{
  "num_hidden_layers": 16,
  "hidden_size": 256,
  "num_attention_heads": 2,
  "num_key_value_heads": 2,
  "head_dim": 128,
  "intermediate_size": 1024,
  "vocab_size": 8192,
  "hidden_act": "tanh_gelu",
  "norm": "layernorm",
  "norm_place": "pre",
  "norm_eps": 1e-06,
  "positions": "learned",
  "qk_norm": false,
  "attn_scale": 0.0884,
  "bias": "all",
  "tie_word_embeddings": true,
  "parallel_block": false,
  "init": "uniform",
  "init_std_qkv": 0.0287,
  "init_std_o": 0.00507,
  "init_std_up": 0.0287,
  "init_std_down": 0.00253,
  "optimizer": "soap_variant",
  "learning_rate": 0.00898,
  "lr_mult_qkv": 0.5,
  "beta1": 0.95,
  "beta2": 0.99,
  "lr_head": 0.0122,
  "max_grad_norm": 0.5,
  "warmup_steps": 200,
  "schedule": "wsd",
  "decay_fraction": 0.905,
  "decay_shape": "pow",
  "final_lr_fraction": 0.0,
  "batch_tokens": 262144,
  "max_seq_len": 1024,
  "doc_mask": false,
  "train_tokens": 729200000,
  "max_steps": 2782,
  "dataset": "wikipedia_en"
}
Each number is 200 + 40 x the weight over its row's rms, rounded and kept within 0 to 999. Layers, rows and columns count from 0. The size before them is the row's rms in percent of the matrix's.

# up: layer 10 MLP up, 1024x256, rms 0.189, rows 307-359, columns 64-127
# down: layer 10 MLP down (transposed), 1024x256, rms 0.192, rows 307-358, columns 64-127
up307,105,250,213,232,163,180,260,167,206,272,242,194,227,222,218,174,202,213,188,215,277,222,186,203,236,231,194,217,194,165,180,256,179,152,275,255,192,269,216,231,186,164,186,138,149,203,144,178,205,202,139,204,190,148,201,196,193,249,216,191,229,140,185,206,173
down307,112,170,176,167,193,225,206,156,177,203,203,212,294,166,192,129,213,225,159,201,170,133,309,174,225,177,226,168,275,122,230,193,235,195,168,165,241,237,128,197,197,216,273,188,243,149,223,134,180,274,153,154,220,276,219,175,191,166,182,254,237,147,169,224,191
up308,103,163,201,111,161,235,261,170,171,201,210,175,177,189,242,192,181,196,224,163,175,123,202,279,94,217,228,170,255,154,217,219,150,184,148,251,209,235,240,255,233,218,184,199,147,136,184,224,210,231,279,146,157,242,191,191,171,190,159,187,167,189,185,109,179
down308,094,177,120,197,215,245,204,158,254,238,189,163,208,226,136,185,227,223,146,152,178,270,217,200,235,242,158,184,242,214,284,247,217,273,202,213,214,172,234,237,118,275,189,227,140,188,295,182,178,233,225,268,230,250,195,155,217,198,194,218,294,209,215,200,152
up309,094,279,310,183,181,171,211,170,118,130,213,272,213,219,189,159,176,231,164,187,215,201,189,168,262,241,190,227,134,253,157,200,201,206,207,218,188,112,152,223,236,180,164,143,183,235,223,230,190,227,237,129,235,232,224,186,226,156,172,147,260,208,165,176,123
down309,083,234,182,233,264,212,188,200,177,245,124,178,225,143,235,215,243,148,221,186,301,150,263,172,235,179,180,173,289,215,223,197,239,168,233,220,171,152,231,225,245,170,292,217,219,168,159,164,139,179,216,217,174,200,263,175,143,94,216,263,222,205,212,107,229
up310,100,203,200,190,229,86,158,165,146,217,236,226,224,141,204,243,175,215,265,247,193,184,190,119,239,167,175,234,186,186,243,252,193,234,194,226,206,227,237,233,231,166,117,260,238,182,188,200,200,165,231,183,258,245,125,194,182,223,225,249,130,277,188,251,154
down310,094,211,202,108,141,244,241,165,213,229,231,261,209,248,209,210,300,103,157,167,167,247,189,250,230,224,224,201,268,264,166,199,159,206,246,150,201,231,159,205,206,271,283,209,158,181,261,189,135,215,216,170,165,145,249,203,279,270,181,164,186,217,185,233,219
up311,096,161,234,160,164,182,273,231,154,101,209,178,236,177,220,145,166,243,182,184,226,210,211,280,141,216,253,204,219,223,170,195,165,237,179,195,188,160,251,165,216,258,209,147,261,205,219,201,232,172,165,98,231,208,194,278,205,205,186,253,192,295,186,181,206
down311,102,234,249,198,170,164,272,193,163,158,156,197,151,190,219,211,215,253,241,184,237,234,228,156,248,163,230,207,221,220,263,177,130,213,146,215,186,282,209,184,193,280,261,221,231,209,141,252,187,244,193,196,154,172,192,179,245,188,204,213,140,192,205,136,194
up312,113,203,178,252,190,190,269,236,235,158,244,245,137,250,242,211,231,183,252,283,237,185,211,212,239,180,170,109,190,236,287,235,177,236,163,247,220,170,178,212,135,191,145,265,262,185,218,237,245,154,137,331,242,231,185,166,158,197,199,151,191,197,136,204,241
down312,110,232,272,211,257,144,162,190,181,204,197,238,163,217,203,156,199,208,114,197,250,235,228,144,308,136,170,204,177,216,176,102,121,261,189,140,230,204,150,183,232,171,227,129,244,207,154,236,264,230,153,236,299,183,194,255,239,134,126,191,158,201,159,147,250
up313,093,218,164,186,246,208,196,245,231,92,245,212,227,183,259,240,186,173,169,223,224,182,235,124,231,202,154,197,190,210,214,236,166,108,219,111,246,181,250,205,199,217,169,175,167,201,179,180,233,232,186,197,140,243,203,230,208,209,219,252,209,290,200,266,191
down313,092,179,171,249,261,156,222,153,215,176,246,174,205,185,172,201,185,231,160,182,195,170,190,137,170,160,146,199,218,224,225,150,289,169,230,238,195,210,252,180,189,227,233,193,213,106,181,224,275,232,209,232,174,170,185,213,287,169,164,189,179,204,203,242,220
up314,101,211,206,192,145,159,162,138,187,243,125,184,164,97,221,195,168,209,248,268,186,204,149,225,236,224,206,239,203,269,188,218,204,152,192,210,262,198,186,223,181,104,239,219,173,184,194,145,183,255,192,231,298,119,181,211,198,217,166,230,220,206,268,151,206
down314,086,250,187,239,191,201,248,262,260,166,232,219,212,181,179,163,178,226,200,89,211,223,280,200,182,227,158,174,201,210,203,199,174,264,236,163,194,193,151,246,192,288,132,233,309,238,234,229,238,165,209,145,171,238,184,192,178,159,208,184,166,236,163,139,211
up315,096,207,171,163,257,195,225,224,181,188,174,231,141,221,226,194,228,212,239,231,189,199,181,214,172,178,152,243,214,212,204,277,179,205,278,196,201,205,190,157,157,211,129,219,224,220,220,264,205,141,191,61,229,160,215,200,188,210,234,240,153,148,128,109,250
down315,097,227,203,319,179,111,193,185,250,192,223,199,219,214,193,185,229,172,163,139,253,163,238,222,238,230,240,200,195,181,131,206,195,166,161,237,202,271,279,155,173,286,255,121,242,195,217,254,121,152,194,185,187,224,241,211,233,165,205,172,255,153,232,196,124
up316,109,166,210,215,254,220,228,193,196,77,160,223,172,270,174,113,238,269,193,165,212,212,173,173,209,215,238,248,170,202,153,83,177,181,237,155,204,253,176,154,95,133,186,234,185,152,222,187,239,232,134,189,245,234,175,164,256,234,201,132,297,156,281,150,217
down316,108,176,245,219,194,211,171,246,233,175,168,227,199,175,250,213,151,174,187,207,216,255,141,164,162,225,218,272,196,266,120,233,201,184,181,234,240,141,171,220,190,122,217,252,182,212,172,191,227,112,191,293,207,192,218,203,179,167,236,207,218,196,195,204,228
up317,098,206,191,243,189,242,147,194,156,126,190,199,130,232,146,191,157,235,169,204,273,187,129,222,179,139,194,140,206,164,138,128,111,210,181,299,237,201,191,150,146,198,204,160,188,169,209,198,155,164,181,263,166,228,230,250,234,195,124,231,247,143,183,162,173
down317,097,212,200,167,142,150,230,212,214,168,197,142,212,204,302,240,261,173,208,198,142,175,154,187,187,155,201,210,142,241,182,211,250,193,230,252,166,198,231,187,155,225,235,175,220,241,195,171,254,162,183,117,178,161,187,208,250,243,306,213,201,209,167,146,208
up318,103,174,222,221,181,240,196,135,184,200,214,275,233,141,235,183,163,191,231,226,211,295,195,246,204,144,162,198,244,216,136,227,219,192,220,234,184,234,177,176,134,186,210,223,244,231,244,188,167,221,284,249,207,210,251,202,162,220,187,210,228,205,184,185,220
down318,101,171,195,247,197,232,180,209,140,155,176,190,254,296,187,207,184,308,185,211,161,149,182,238,146,226,227,203,169,221,185,179,219,170,192,278,192,294,179,269,183,206,202,275,236,179,202,177,235,206,237,211,243,176,145,229,210,159,247,188,221,251,188,158,208
up319,117,164,225,232,158,175,222,190,217,293,181,233,117,80,241,71,130,186,124,227,112,213,257,166,211,195,170,179,183,143,198,183,274,201,231,198,224,200,178,167,227,208,205,103,205,240,205,221,173,170,189,215,238,237,251,204,239,206,188,150,159,190,278,181,118
down319,116,200,240,210,240,116,144,243,158,235,206,266,150,182,235,290,200,190,204,160,181,199,251,175,246,255,147,112,196,240,265,175,216,164,209,132,220,195,207,189,257,204,228,164,202,168,254,170,271,227,138,214,146,143,212,146,130,205,247,139,265,169,220,177,214
up320,105,225,151,236,204,238,168,133,249,209,211,211,235,222,199,184,183,186,226,187,212,187,212,204,177,224,108,26,154,148,182,241,287,258,230,191,147,191,174,254,193,218,242,239,183,159,131,175,264,205,276,186,116,235,137,212,246,194,234,264,256,210,184,240,147
down320,106,236,217,180,216,223,181,204,227,168,193,165,186,115,166,212,205,169,195,109,157,223,212,178,192,120,255,193,211,211,157,204,132,229,224,177,210,125,184,179,202,156,199,213,189,100,249,203,156,229,159,201,153,203,207,181,182,228,235,253,200,200,127,192,268
up321,095,243,210,177,209,171,181,184,226,194,227,225,172,220,265,205,208,217,152,257,139,249,191,186,285,274,172,203,266,158,108,207,176,98,175,203,137,246,180,205,214,188,227,103,228,307,154,145,272,203,178,207,179,245,173,193,199,226,277,116,248,149,169,168,197
down321,101,197,235,159,136,172,181,223,165,200,196,189,162,218,148,272,218,250,249,195,308,246,143,203,154,226,218,134,178,176,200,201,209,231,192,210,198,229,189,264,231,226,231,210,201,250,153,220,226,250,223,198,287,184,166,217,266,177,201,147,241,191,207,196,146
up322,097,197,143,188,175,222,201,198,162,205,239,254,231,257,211,238,181,218,93,217,211,152,257,215,211,205,166,171,136,47,224,172,167,213,143,230,169,177,212,226,171,222,222,250,189,174,196,184,207,233,171,173,203,215,196,249,220,216,108,131,220,158,206,179,158
down322,105,217,237,165,262,337,265,270,240,234,273,162,232,282,182,188,183,215,234,179,231,172,212,110,158,211,216,283,226,90,270,179,264,248,195,158,206,186,238,238,204,239,202,164,156,134,192,227,168,173,244,183,211,195,165,206,171,178,102,213,211,219,202,199,218
up323,108,193,198,215,218,157,165,183,162,123,220,227,153,190,255,237,141,182,242,251,155,218,188,164,173,200,205,233,159,213,231,120,194,208,109,164,141,244,209,180,236,178,169,72,189,248,261,237,192,226,189,171,251,150,239,189,252,156,173,177,195,226,199,187,144
down323,108,208,235,172,153,258,171,209,203,299,70,139,239,168,179,167,219,172,189,247,207,203,270,225,241,202,206,176,203,281,265,206,289,222,196,225,162,157,162,180,181,157,177,249,172,180,136,111,233,173,218,201,207,232,242,170,187,147,242,210,183,267,159,214,209
up324,096,151,201,165,169,158,159,234,183,251,141,175,187,214,216,184,273,238,192,148,271,217,198,188,191,208,170,151,118,190,130,231,193,297,236,169,272,211,282,200,189,223,234,199,141,191,149,124,245,133,172,157,194,194,44,179,218,200,182,208,158,246,206,200,149
down324,085,189,234,216,232,233,237,187,243,145,257,130,225,167,224,208,94,229,252,166,147,236,244,210,237,173,226,259,265,236,216,200,190,166,224,203,181,182,160,220,207,121,241,173,234,168,197,228,162,238,221,266,210,175,256,120,249,232,260,226,189,214,250,222,265
up325,101,183,233,188,192,192,218,243,199,100,163,204,220,183,217,191,259,222,211,205,153,223,240,231,282,134,215,142,290,216,232,241,225,196,195,208,155,155,147,286,238,165,141,128,169,197,174,219,247,251,258,189,297,187,247,213,173,124,99,195,179,151,119,153,227
down325,108,148,216,209,212,175,127,229,120,263,171,212,160,203,165,213,216,194,191,190,126,201,97,250,226,216,229,248,170,192,162,198,211,191,204,231,222,233,171,254,242,197,193,111,201,130,208,206,184,227,204,142,209,174,200,216,155,249,164,198,204,204,247,237,122
up326,107,240,176,180,166,172,157,266,153,280,179,190,158,224,182,200,167,158,202,103,180,213,195,254,228,277,224,110,88,206,183,157,206,166,223,190,156,166,192,200,291,204,207,193,196,176,198,205,161,176,154,195,220,144,235,207,188,164,223,229,186,252,174,152,156
down326,108,209,243,234,156,238,216,181,190,219,218,190,148,210,246,202,199,169,80,237,263,194,191,193,199,198,201,130,207,181,218,143,166,145,170,237,198,223,222,182,216,214,161,182,155,195,162,223,239,229,210,249,241,183,180,216,183,218,230,223,177,167,196,241,283
up327,100,225,249,218,241,203,248,128,201,189,190,263,307,190,141,162,185,165,202,141,152,156,139,244,227,196,234,211,200,258,254,263,224,211,181,152,180,218,250,219,196,184,238,118,179,198,179,172,239,215,164,177,128,120,188,200,191,262,252,193,201,173,169,190,177
down327,093,225,111,189,132,236,211,221,212,210,159,185,132,178,234,193,186,248,207,146,269,207,239,188,183,247,225,250,169,210,193,173,236,259,134,225,184,170,233,190,236,205,146,205,181,163,163,251,185,207,169,258,232,184,175,164,276,188,214,154,253,260,206,212,185
up328,106,150,144,218,228,189,223,134,183,196,225,188,195,189,251,233,155,188,221,205,236,119,223,121,223,195,196,193,192,249,256,142,179,201,185,213,146,174,187,180,223,307,188,163,186,105,149,227,180,233,222,179,216,206,231,191,231,178,214,239,114,172,238,213,196
down328,111,276,228,152,117,220,184,227,179,235,204,171,198,175,146,241,118,291,186,169,178,177,238,216,187,191,199,159,194,201,175,176,212,206,165,142,255,216,228,160,221,209,180,205,302,145,181,139,185,79,143,226,190,192,194,229,185,152,132,162,203,166,153,215,175
up329,103,242,190,132,250,145,214,111,200,149,207,271,220,229,230,215,224,139,155,245,197,257,260,167,256,155,144,157,122,182,254,178,237,239,158,233,248,207,283,180,161,201,174,220,223,213,186,135,264,141,175,191,209,252,194,154,189,205,195,144,233,175,212,163,202
down329,099,193,206,226,156,248,152,136,148,208,252,209,168,201,248,220,139,147,195,158,186,181,166,142,199,192,257,189,191,214,216,232,186,247,151,233,153,198,215,172,204,181,197,258,166,147,172,192,154,136,248,223,216,237,191,86,141,165,252,257,197,145,212,157,179
up330,101,160,162,240,229,194,169,129,231,207,134,142,198,224,222,208,187,171,216,144,163,186,213,156,216,227,283,151,230,234,181,199,264,139,166,230,150,291,294,262,240,218,125,153,174,158,260,202,175,158,230,219,256,177,208,180,193,205,167,167,264,159,139,209,158
down330,112,195,213,202,220,255,314,215,240,262,160,196,183,157,125,154,250,199,131,213,199,153,146,221,133,190,271,183,213,221,248,233,164,237,232,236,209,233,123,224,197,141,159,218,195,161,224,190,151,167,149,105,257,200,146,140,135,239,165,262,229,246,177,155,202
up331,096,232,140,242,202,307,211,184,178,225,250,205,287,204,200,176,230,232,247,216,256,232,223,247,160,175,211,161,135,219,258,164,216,176,209,191,185,204,159,186,212,192,178,195,194,200,269,239,182,159,229,233,178,252,182,203,201,175,182,211,147,181,177,112,181
down331,099,159,174,240,200,230,164,183,213,188,185,118,199,188,190,167,233,135,246,196,181,199,245,211,141,224,205,141,228,203,164,272,122,187,203,219,263,166,176,279,285,211,198,165,233,231,226,175,196,223,228,124,201,211,257,187,178,261,145,213,116,123,176,226,199
up332,102,193,222,128,174,150,232,164,221,192,239,237,250,231,145,215,192,193,249,181,306,194,110,169,239,169,226,249,228,253,196,193,200,141,173,235,194,233,244,244,169,178,190,199,180,211,215,210,171,163,242,219,238,218,186,246,263,271,216,197,143,157,198,207,135
down332,099,146,204,233,247,200,217,210,229,260,181,196,279,183,195,203,229,239,145,200,206,239,204,284,201,165,240,184,222,199,177,231,266,190,220,247,230,165,209,241,238,240,181,138,191,85,191,189,212,221,192,156,201,205,132,171,106,193,149,171,203,101,187,194,172
up333,103,239,235,183,203,188,184,193,212,191,186,199,184,196,182,273,239,206,202,231,242,190,150,217,189,139,226,187,154,224,232,234,196,204,204,235,234,182,195,190,176,176,272,273,185,214,202,156,180,103,250,230,281,214,253,181,233,268,266,110,209,167,207,106,174
down333,102,194,141,214,225,233,281,231,197,173,280,209,145,219,226,235,137,210,175,219,204,180,197,198,175,201,239,174,221,202,161,271,205,207,191,231,220,169,203,188,249,188,153,185,201,188,132,178,168,161,261,211,219,238,186,154,155,220,237,138,254,160,241,159,166
up334,100,274,185,204,166,158,221,185,157,240,178,235,228,203,148,227,223,142,181,238,195,241,166,116,228,196,205,205,184,164,205,248,219,196,113,218,237,168,192,236,243,281,137,273,194,176,160,162,232,213,169,260,197,124,212,139,223,167,218,204,218,136,221,211,148
down334,106,184,229,161,153,202,202,209,203,202,305,185,185,168,250,239,207,98,171,203,253,177,141,228,198,104,145,135,113,203,192,160,153,223,204,251,202,121,177,233,190,191,239,198,146,315,179,173,146,197,216,159,172,124,137,206,234,186,197,235,127,230,214,220,165
up335,106,260,199,182,201,220,166,226,203,252,170,231,184,207,233,224,243,187,211,214,205,170,251,179,219,226,194,171,191,198,193,208,174,126,143,278,222,245,207,205,214,179,140,183,214,219,193,216,211,215,166,176,152,197,190,190,235,189,245,173,218,152,114,142,169
down335,106,181,234,178,163,141,220,176,212,155,215,225,181,171,200,204,109,205,180,218,226,223,197,177,198,260,204,206,227,201,183,180,107,209,165,189,242,199,217,172,268,206,94,163,235,236,229,210,197,234,300,249,245,112,267,223,225,146,171,263,199,193,154,221,137
up336,088,285,200,214,123,170,183,222,226,222,179,185,148,186,182,227,163,256,264,243,219,180,216,207,233,214,197,190,177,151,219,220,194,181,166,227,217,223,173,236,170,96,256,215,169,251,310,175,236,164,200,189,205,275,277,240,189,146,193,171,202,226,248,160,169
down336,088,173,88,132,159,147,179,211,252,192,259,194,239,174,178,210,198,178,99,295,258,103,176,200,211,216,224,222,184,153,198,146,179,163,224,281,196,236,161,151,195,221,110,163,138,197,209,220,158,176,226,184,112,203,187,222,206,212,141,180,248,255,190,185,242
up337,091,176,183,208,186,236,93,239,170,205,145,150,292,220,283,186,225,189,214,218,182,205,216,137,216,195,219,227,222,206,220,191,124,181,171,201,221,219,149,229,152,184,191,146,225,173,167,246,208,232,133,245,237,270,211,235,226,150,257,236,227,252,180,242,273
down337,091,248,197,159,158,260,172,201,240,133,212,168,191,157,219,277,212,134,164,234,179,168,269,190,168,170,169,199,217,229,213,200,165,174,237,173,122,245,178,211,158,257,183,229,173,112,218,181,208,168,155,214,195,157,169,265,213,246,185,238,176,186,181,149,228
up338,097,194,200,193,230,135,194,199,174,208,207,281,273,235,216,215,210,197,182,200,204,222,257,213,177,199,238,176,189,249,227,211,212,163,247,165,223,282,216,195,211,162,231,294,184,229,149,163,224,156,299,153,207,199,200,234,237,207,149,206,297,157,187,131,195
down338,097,229,206,179,193,210,157,156,182,239,221,197,224,144,265,234,227,283,182,181,168,252,225,240,178,223,150,204,227,207,110,177,271,225,213,149,220,177,187,217,136,172,271,227,259,183,201,203,165,170,173,173,222,215,230,92,178,191,232,183,191,204,187,208,185
up339,089,163,238,238,235,210,169,206,146,144,193,199,195,234,295,212,200,242,221,103,269,155,177,269,206,205,167,148,219,178,234,246,200,212,156,209,226,124,281,248,193,211,191,240,128,216,199,205,227,134,194,292,160,194,182,213,223,304,262,185,203,195,148,193,184
down339,092,295,229,210,178,105,197,91,191,144,223,184,289,171,188,125,177,212,231,228,157,237,148,211,198,147,198,211,289,138,222,200,218,229,249,204,218,219,219,137,219,217,186,218,202,185,195,162,224,159,201,267,185,221,169,232,225,258,198,240,202,196,212,240,275
up340,097,208,243,141,133,230,201,176,198,256,196,191,133,142,247,195,168,202,250,159,144,229,200,251,201,224,186,225,172,159,168,277,231,169,218,239,219,205,186,166,234,181,131,156,120,183,206,246,238,104,166,213,209,195,155,211,287,197,188,222,184,158,286,188,135
down340,093,158,131,207,202,132,192,206,204,192,207,135,191,188,240,216,205,229,142,211,218,251,177,176,232,194,192,113,203,238,194,174,159,195,250,255,169,243,209,235,142,189,150,200,178,178,148,166,187,268,205,250,228,182,193,251,212,138,224,207,243,260,232,244,153
up341,093,142,192,194,156,238,309,183,194,182,215,153,250,180,189,148,242,196,192,196,201,241,245,294,133,208,198,151,216,211,149,139,237,203,147,178,175,202,211,299,214,214,244,217,228,232,234,181,200,152,249,223,148,131,247,131,204,227,208,175,282,140,194,223,195
down341,103,184,148,203,224,172,207,220,216,207,300,159,167,222,252,117,150,175,314,241,117,264,248,237,216,202,185,226,270,240,187,213,266,169,174,190,200,251,170,166,191,269,162,194,260,103,207,151,281,220,150,205,244,187,168,191,225,193,228,200,212,174,182,224,184
up342,093,222,267,195,169,194,215,214,268,196,202,144,221,230,170,215,209,138,188,279,211,203,171,117,212,202,196,248,195,167,226,205,194,250,156,179,198,177,191,218,274,192,158,195,266,202,173,181,266,259,156,215,274,174,193,220,174,253,153,303,278,142,222,176,267
down342,087,191,218,114,206,185,187,188,205,278,221,218,186,202,230,211,210,247,235,187,286,194,213,233,237,160,224,174,149,256,190,180,193,102,197,156,219,224,259,240,135,228,287,233,231,158,251,232,201,123,193,137,130,196,250,203,197,177,278,169,193,229,211,176,180
up343,108,181,228,149,241,177,157,247,273,166,178,172,149,257,164,194,211,161,236,172,261,142,229,254,172,183,229,75,202,72,186,234,321,245,163,219,203,160,194,212,185,211,211,173,218,301,202,213,209,132,265,254,214,193,107,271,182,227,211,206,163,166,232,247,226
down343,110,322,206,232,252,171,164,287,146,216,188,136,271,214,133,249,173,194,246,181,131,163,128,309,138,164,202,242,207,199,175,229,240,229,226,201,229,187,239,161,142,181,279,189,232,251,217,195,185,241,191,232,176,188,201,229,178,191,185,270,158,203,171,169,213
up344,098,152,207,237,256,170,137,158,162,208,183,223,236,186,252,257,240,211,211,189,137,165,147,201,230,252,241,206,187,181,191,243,145,170,172,166,217,179,210,203,143,195,143,197,199,181,228,160,242,147,219,206,156,237,207,206,202,199,203,202,182,172,110,244,233
down344,096,222,155,144,272,190,204,247,132,210,146,185,129,177,232,266,278,262,211,165,209,225,231,166,255,176,187,187,207,166,240,249,153,173,208,196,240,178,180,280,230,194,232,152,218,169,222,179,131,196,193,207,265,266,225,230,173,173,216,186,230,160,103,147,187
up345,100,208,177,176,211,192,214,242,135,210,213,214,198,230,198,221,266,192,176,160,142,187,219,240,162,259,154,192,131,270,113,281,181,243,201,168,151,221,249,159,237,145,185,220,226,201,152,221,216,245,250,187,196,245,222,248,204,176,239,116,280,234,178,201,117
down345,098,223,133,221,290,218,177,232,151,250,181,170,160,195,180,196,197,165,148,213,231,213,200,132,240,215,213,130,157,153,200,161,248,223,218,194,265,242,210,244,53,228,224,196,157,262,221,166,244,218,161,167,175,291,183,196,206,241,223,176,188,117,274,186,210
up346,099,158,230,218,134,330,179,112,225,180,180,246,191,328,187,203,167,225,211,223,192,210,172,209,173,230,217,196,213,236,157,170,257,285,224,189,208,265,135,214,178,205,216,133,156,126,209,238,197,154,192,218,201,154,205,176,149,282,190,185,175,160,119,174,175
down346,108,164,201,189,269,156,221,214,223,150,200,235,250,153,271,173,208,278,261,205,131,160,172,238,196,211,261,219,155,251,129,188,154,183,221,134,151,96,169,190,210,134,179,144,208,161,187,183,220,160,184,192,201,203,109,206,174,119,197,157,136,280,204,225,138
up347,104,201,190,127,172,157,164,200,267,192,224,203,149,125,256,262,213,195,217,270,131,209,244,211,245,125,172,189,165,147,265,272,234,182,157,148,221,241,155,246,181,167,208,240,207,199,225,272,187,207,153,171,200,160,125,246,193,172,141,214,172,216,212,179,212
down347,098,222,132,277,172,177,200,167,271,232,249,223,237,200,255,237,182,190,226,282,253,219,230,161,180,194,236,204,178,289,106,170,169,255,176,201,154,183,180,244,193,163,200,282,215,204,238,279,162,245,139,234,202,166,207,220,194,194,267,135,267,214,121,192,211
up348,096,208,189,187,262,136,167,244,246,221,209,215,245,235,202,284,137,246,236,304,308,231,134,199,248,149,166,183,204,217,175,211,239,213,146,173,248,181,187,239,166,213,165,227,140,216,190,168,178,222,158,202,167,229,183,207,106,137,207,213,206,158,166,237,135
down348,098,179,96,155,237,151,216,178,165,194,181,165,191,170,178,262,138,180,151,214,155,152,229,236,160,297,195,216,168,165,268,185,207,191,222,269,177,233,232,179,222,189,150,171,250,140,231,241,123,185,202,216,196,174,230,171,206,224,237,200,227,175,225,212,219
up349,096,153,254,247,195,193,203,157,218,182,182,217,173,176,208,134,249,168,188,228,255,241,172,194,231,198,243,227,211,162,130,202,137,268,173,203,135,185,220,184,214,151,241,233,243,155,136,235,245,200,248,207,228,208,259,229,251,189,155,206,229,144,191,147,161
down349,092,212,141,176,190,196,160,286,190,203,182,198,282,192,237,254,225,214,188,264,244,148,263,229,165,215,162,224,187,193,212,209,325,172,210,200,260,170,249,228,203,206,138,194,177,231,144,296,150,279,234,173,120,181,134,84,121,191,243,191,148,191,89,217,194
up350,110,243,145,206,210,188,222,217,209,229,267,246,162,289,228,235,175,162,184,117,152,217,174,133,184,140,194,267,290,190,257,223,211,175,165,221,207,182,171,182,245,159,210,225,217,210,252,212,234,222,236,202,234,163,234,213,184,152,182,129,241,156,184,221,226
down350,126,208,217,186,211,252,145,186,178,164,238,248,185,165,155,185,180,264,128,198,186,73,233,198,189,201,127,207,221,143,210,175,217,180,217,224,154,176,201,255,206,224,218,186,176,242,216,188,170,201,192,188,182,176,215,214,201,238,226,218,234,169,231,155,219
up351,108,284,189,111,136,213,169,143,168,210,219,201,174,195,190,202,177,100,188,190,227,212,260,173,244,172,148,145,123,242,148,205,179,142,215,192,169,267,257,206,185,215,166,177,155,241,272,211,250,220,174,212,198,234,142,244,241,180,195,207,247,238,217,227,140
down351,108,137,106,298,250,183,181,180,196,207,288,172,268,188,237,161,249,223,257,221,146,157,177,228,165,211,205,201,223,238,251,177,173,172,287,214,154,187,236,171,211,174,213,166,145,208,146,174,202,189,188,115,231,216,255,176,166,203,195,202,143,255,208,182,117
up352,092,259,152,169,183,200,163,102,210,215,174,241,158,310,181,262,181,275,134,243,189,191,197,278,240,311,168,220,219,179,188,230,267,220,235,241,209,152,139,234,286,221,213,203,184,182,210,246,165,199,181,283,223,137,175,215,266,246,214,273,170,171,243,266,160
down352,092,253,232,146,146,217,197,240,109,216,216,230,255,235,154,229,165,289,272,241,190,169,261,248,179,183,245,160,172,226,268,225,210,218,243,237,199,124,227,222,197,195,175,229,279,217,186,171,165,174,225,159,270,198,203,208,207,173,194,165,126,207,198,161,174
up353,098,217,250,228,263,210,217,183,205,235,179,179,216,202,220,128,133,221,222,198,174,253,227,210,183,192,149,207,177,153,246,190,228,264,154,155,243,184,197,162,264,203,272,214,240,245,186,227,170,194,247,154,191,210,199,197,153,246,86,254,219,174,173,141,187
down353,095,145,130,248,205,216,168,201,149,148,221,186,209,246,200,204,167,178,163,190,224,294,210,192,247,241,195,287,260,207,211,152,286,225,251,248,69,216,132,192,215,245,293,186,212,191,192,188,222,217,215,245,197,179,197,209,212,165,186,196,181,223,217,200,175
up354,101,187,309,172,181,140,170,137,240,235,225,290,167,241,179,230,169,272,210,243,214,250,156,178,181,221,170,115,205,224,168,131,150,191,152,205,231,253,185,169,198,139,279,262,140,209,175,187,183,227,180,206,296,254,261,179,137,185,178,247,201,168,255,277,199
down354,107,266,210,167,254,129,160,204,187,229,184,189,208,161,179,128,196,245,198,168,189,196,194,276,173,172,185,224,228,210,160,175,127,245,234,187,115,129,124,198,237,196,275,212,276,184,248,165,149,228,255,252,254,275,179,141,177,153,228,277,238,187,157,227,252
up355,106,205,212,163,216,242,256,203,208,131,123,182,153,138,187,221,283,191,189,270,185,159,258,252,259,156,151,144,203,226,262,211,205,194,184,165,201,173,202,164,146,103,177,156,179,212,159,188,191,217,154,178,270,225,180,267,211,142,211,220,161,210,209,118,204
down355,105,249,206,254,179,276,207,81,176,233,132,249,216,255,211,154,189,264,167,123,189,150,243,157,167,155,253,172,154,158,146,207,259,224,215,228,176,270,127,207,172,220,240,217,181,142,254,163,188,214,211,210,294,140,218,179,222,198,290,180,180,208,208,202,288
up356,094,100,227,245,126,141,260,171,131,187,186,189,178,236,170,217,209,239,242,182,231,120,235,181,120,160,182,231,139,178,168,160,222,222,198,261,132,179,200,214,266,189,166,251,247,149,220,192,177,57,245,177,209,219,258,167,216,208,207,206,184,226,163,196,190
down356,101,228,164,173,202,249,154,132,194,256,158,211,234,164,212,260,253,172,150,241,182,176,121,255,237,254,248,208,274,192,185,264,164,248,151,248,250,260,231,225,185,239,246,196,207,175,194,192,225,222,196,218,155,199,173,209,202,238,200,220,210,236,213,202,198
up357,097,226,209,223,189,181,147,234,207,205,155,260,232,209,177,180,139,252,228,208,201,181,164,270,199,211,297,213,156,162,196,228,181,182,188,229,188,211,209,263,139,218,145,275,179,171,205,148,250,211,232,256,207,179,237,224,229,182,294,207,232,237,301,235,201
down357,081,174,206,213,257,169,196,217,223,177,233,122,182,207,191,205,227,148,144,195,276,249,301,189,232,179,193,119,207,160,155,127,208,151,177,121,114,317,191,238,195,182,315,157,144,263,182,219,203,201,223,148,183,153,158,167,159,280,162,235,96,180,188,188,203
up358,099,203,218,223,216,209,253,251,253,221,184,169,265,176,252,187,194,222,237,192,245,203,214,208,136,123,124,145,176,212,229,186,111,180,152,160,215,142,86,180,186,167,172,195,157,207,232,217,219,249,246,181,154,184,250,219,197,167,110,195,196,248,213,231,283
down358,095,169,157,253,207,211,232,153,182,161,322,202,165,219,164,144,176,227,206,193,208,253,205,179,217,260,157,238,195,178,167,173,247,195,216,224,204,241,219,245,296,285,176,178,207,266,285,146,159,244,231,219,135,214,203,211,169,251,193,225,170,159,114,230,161
up359,106,217,246,198,215,251,243,253,158,187,239,220,252,129,219,227,210,191,214,182,223,231,113,167,203,204,223,178,204,200,288,243,189,156,196,142,56,238,176,184,191,253,182,168,229,134,212,291,201,177,214,220,142,199,231,231,203,256,147,209,229,154,256,206,178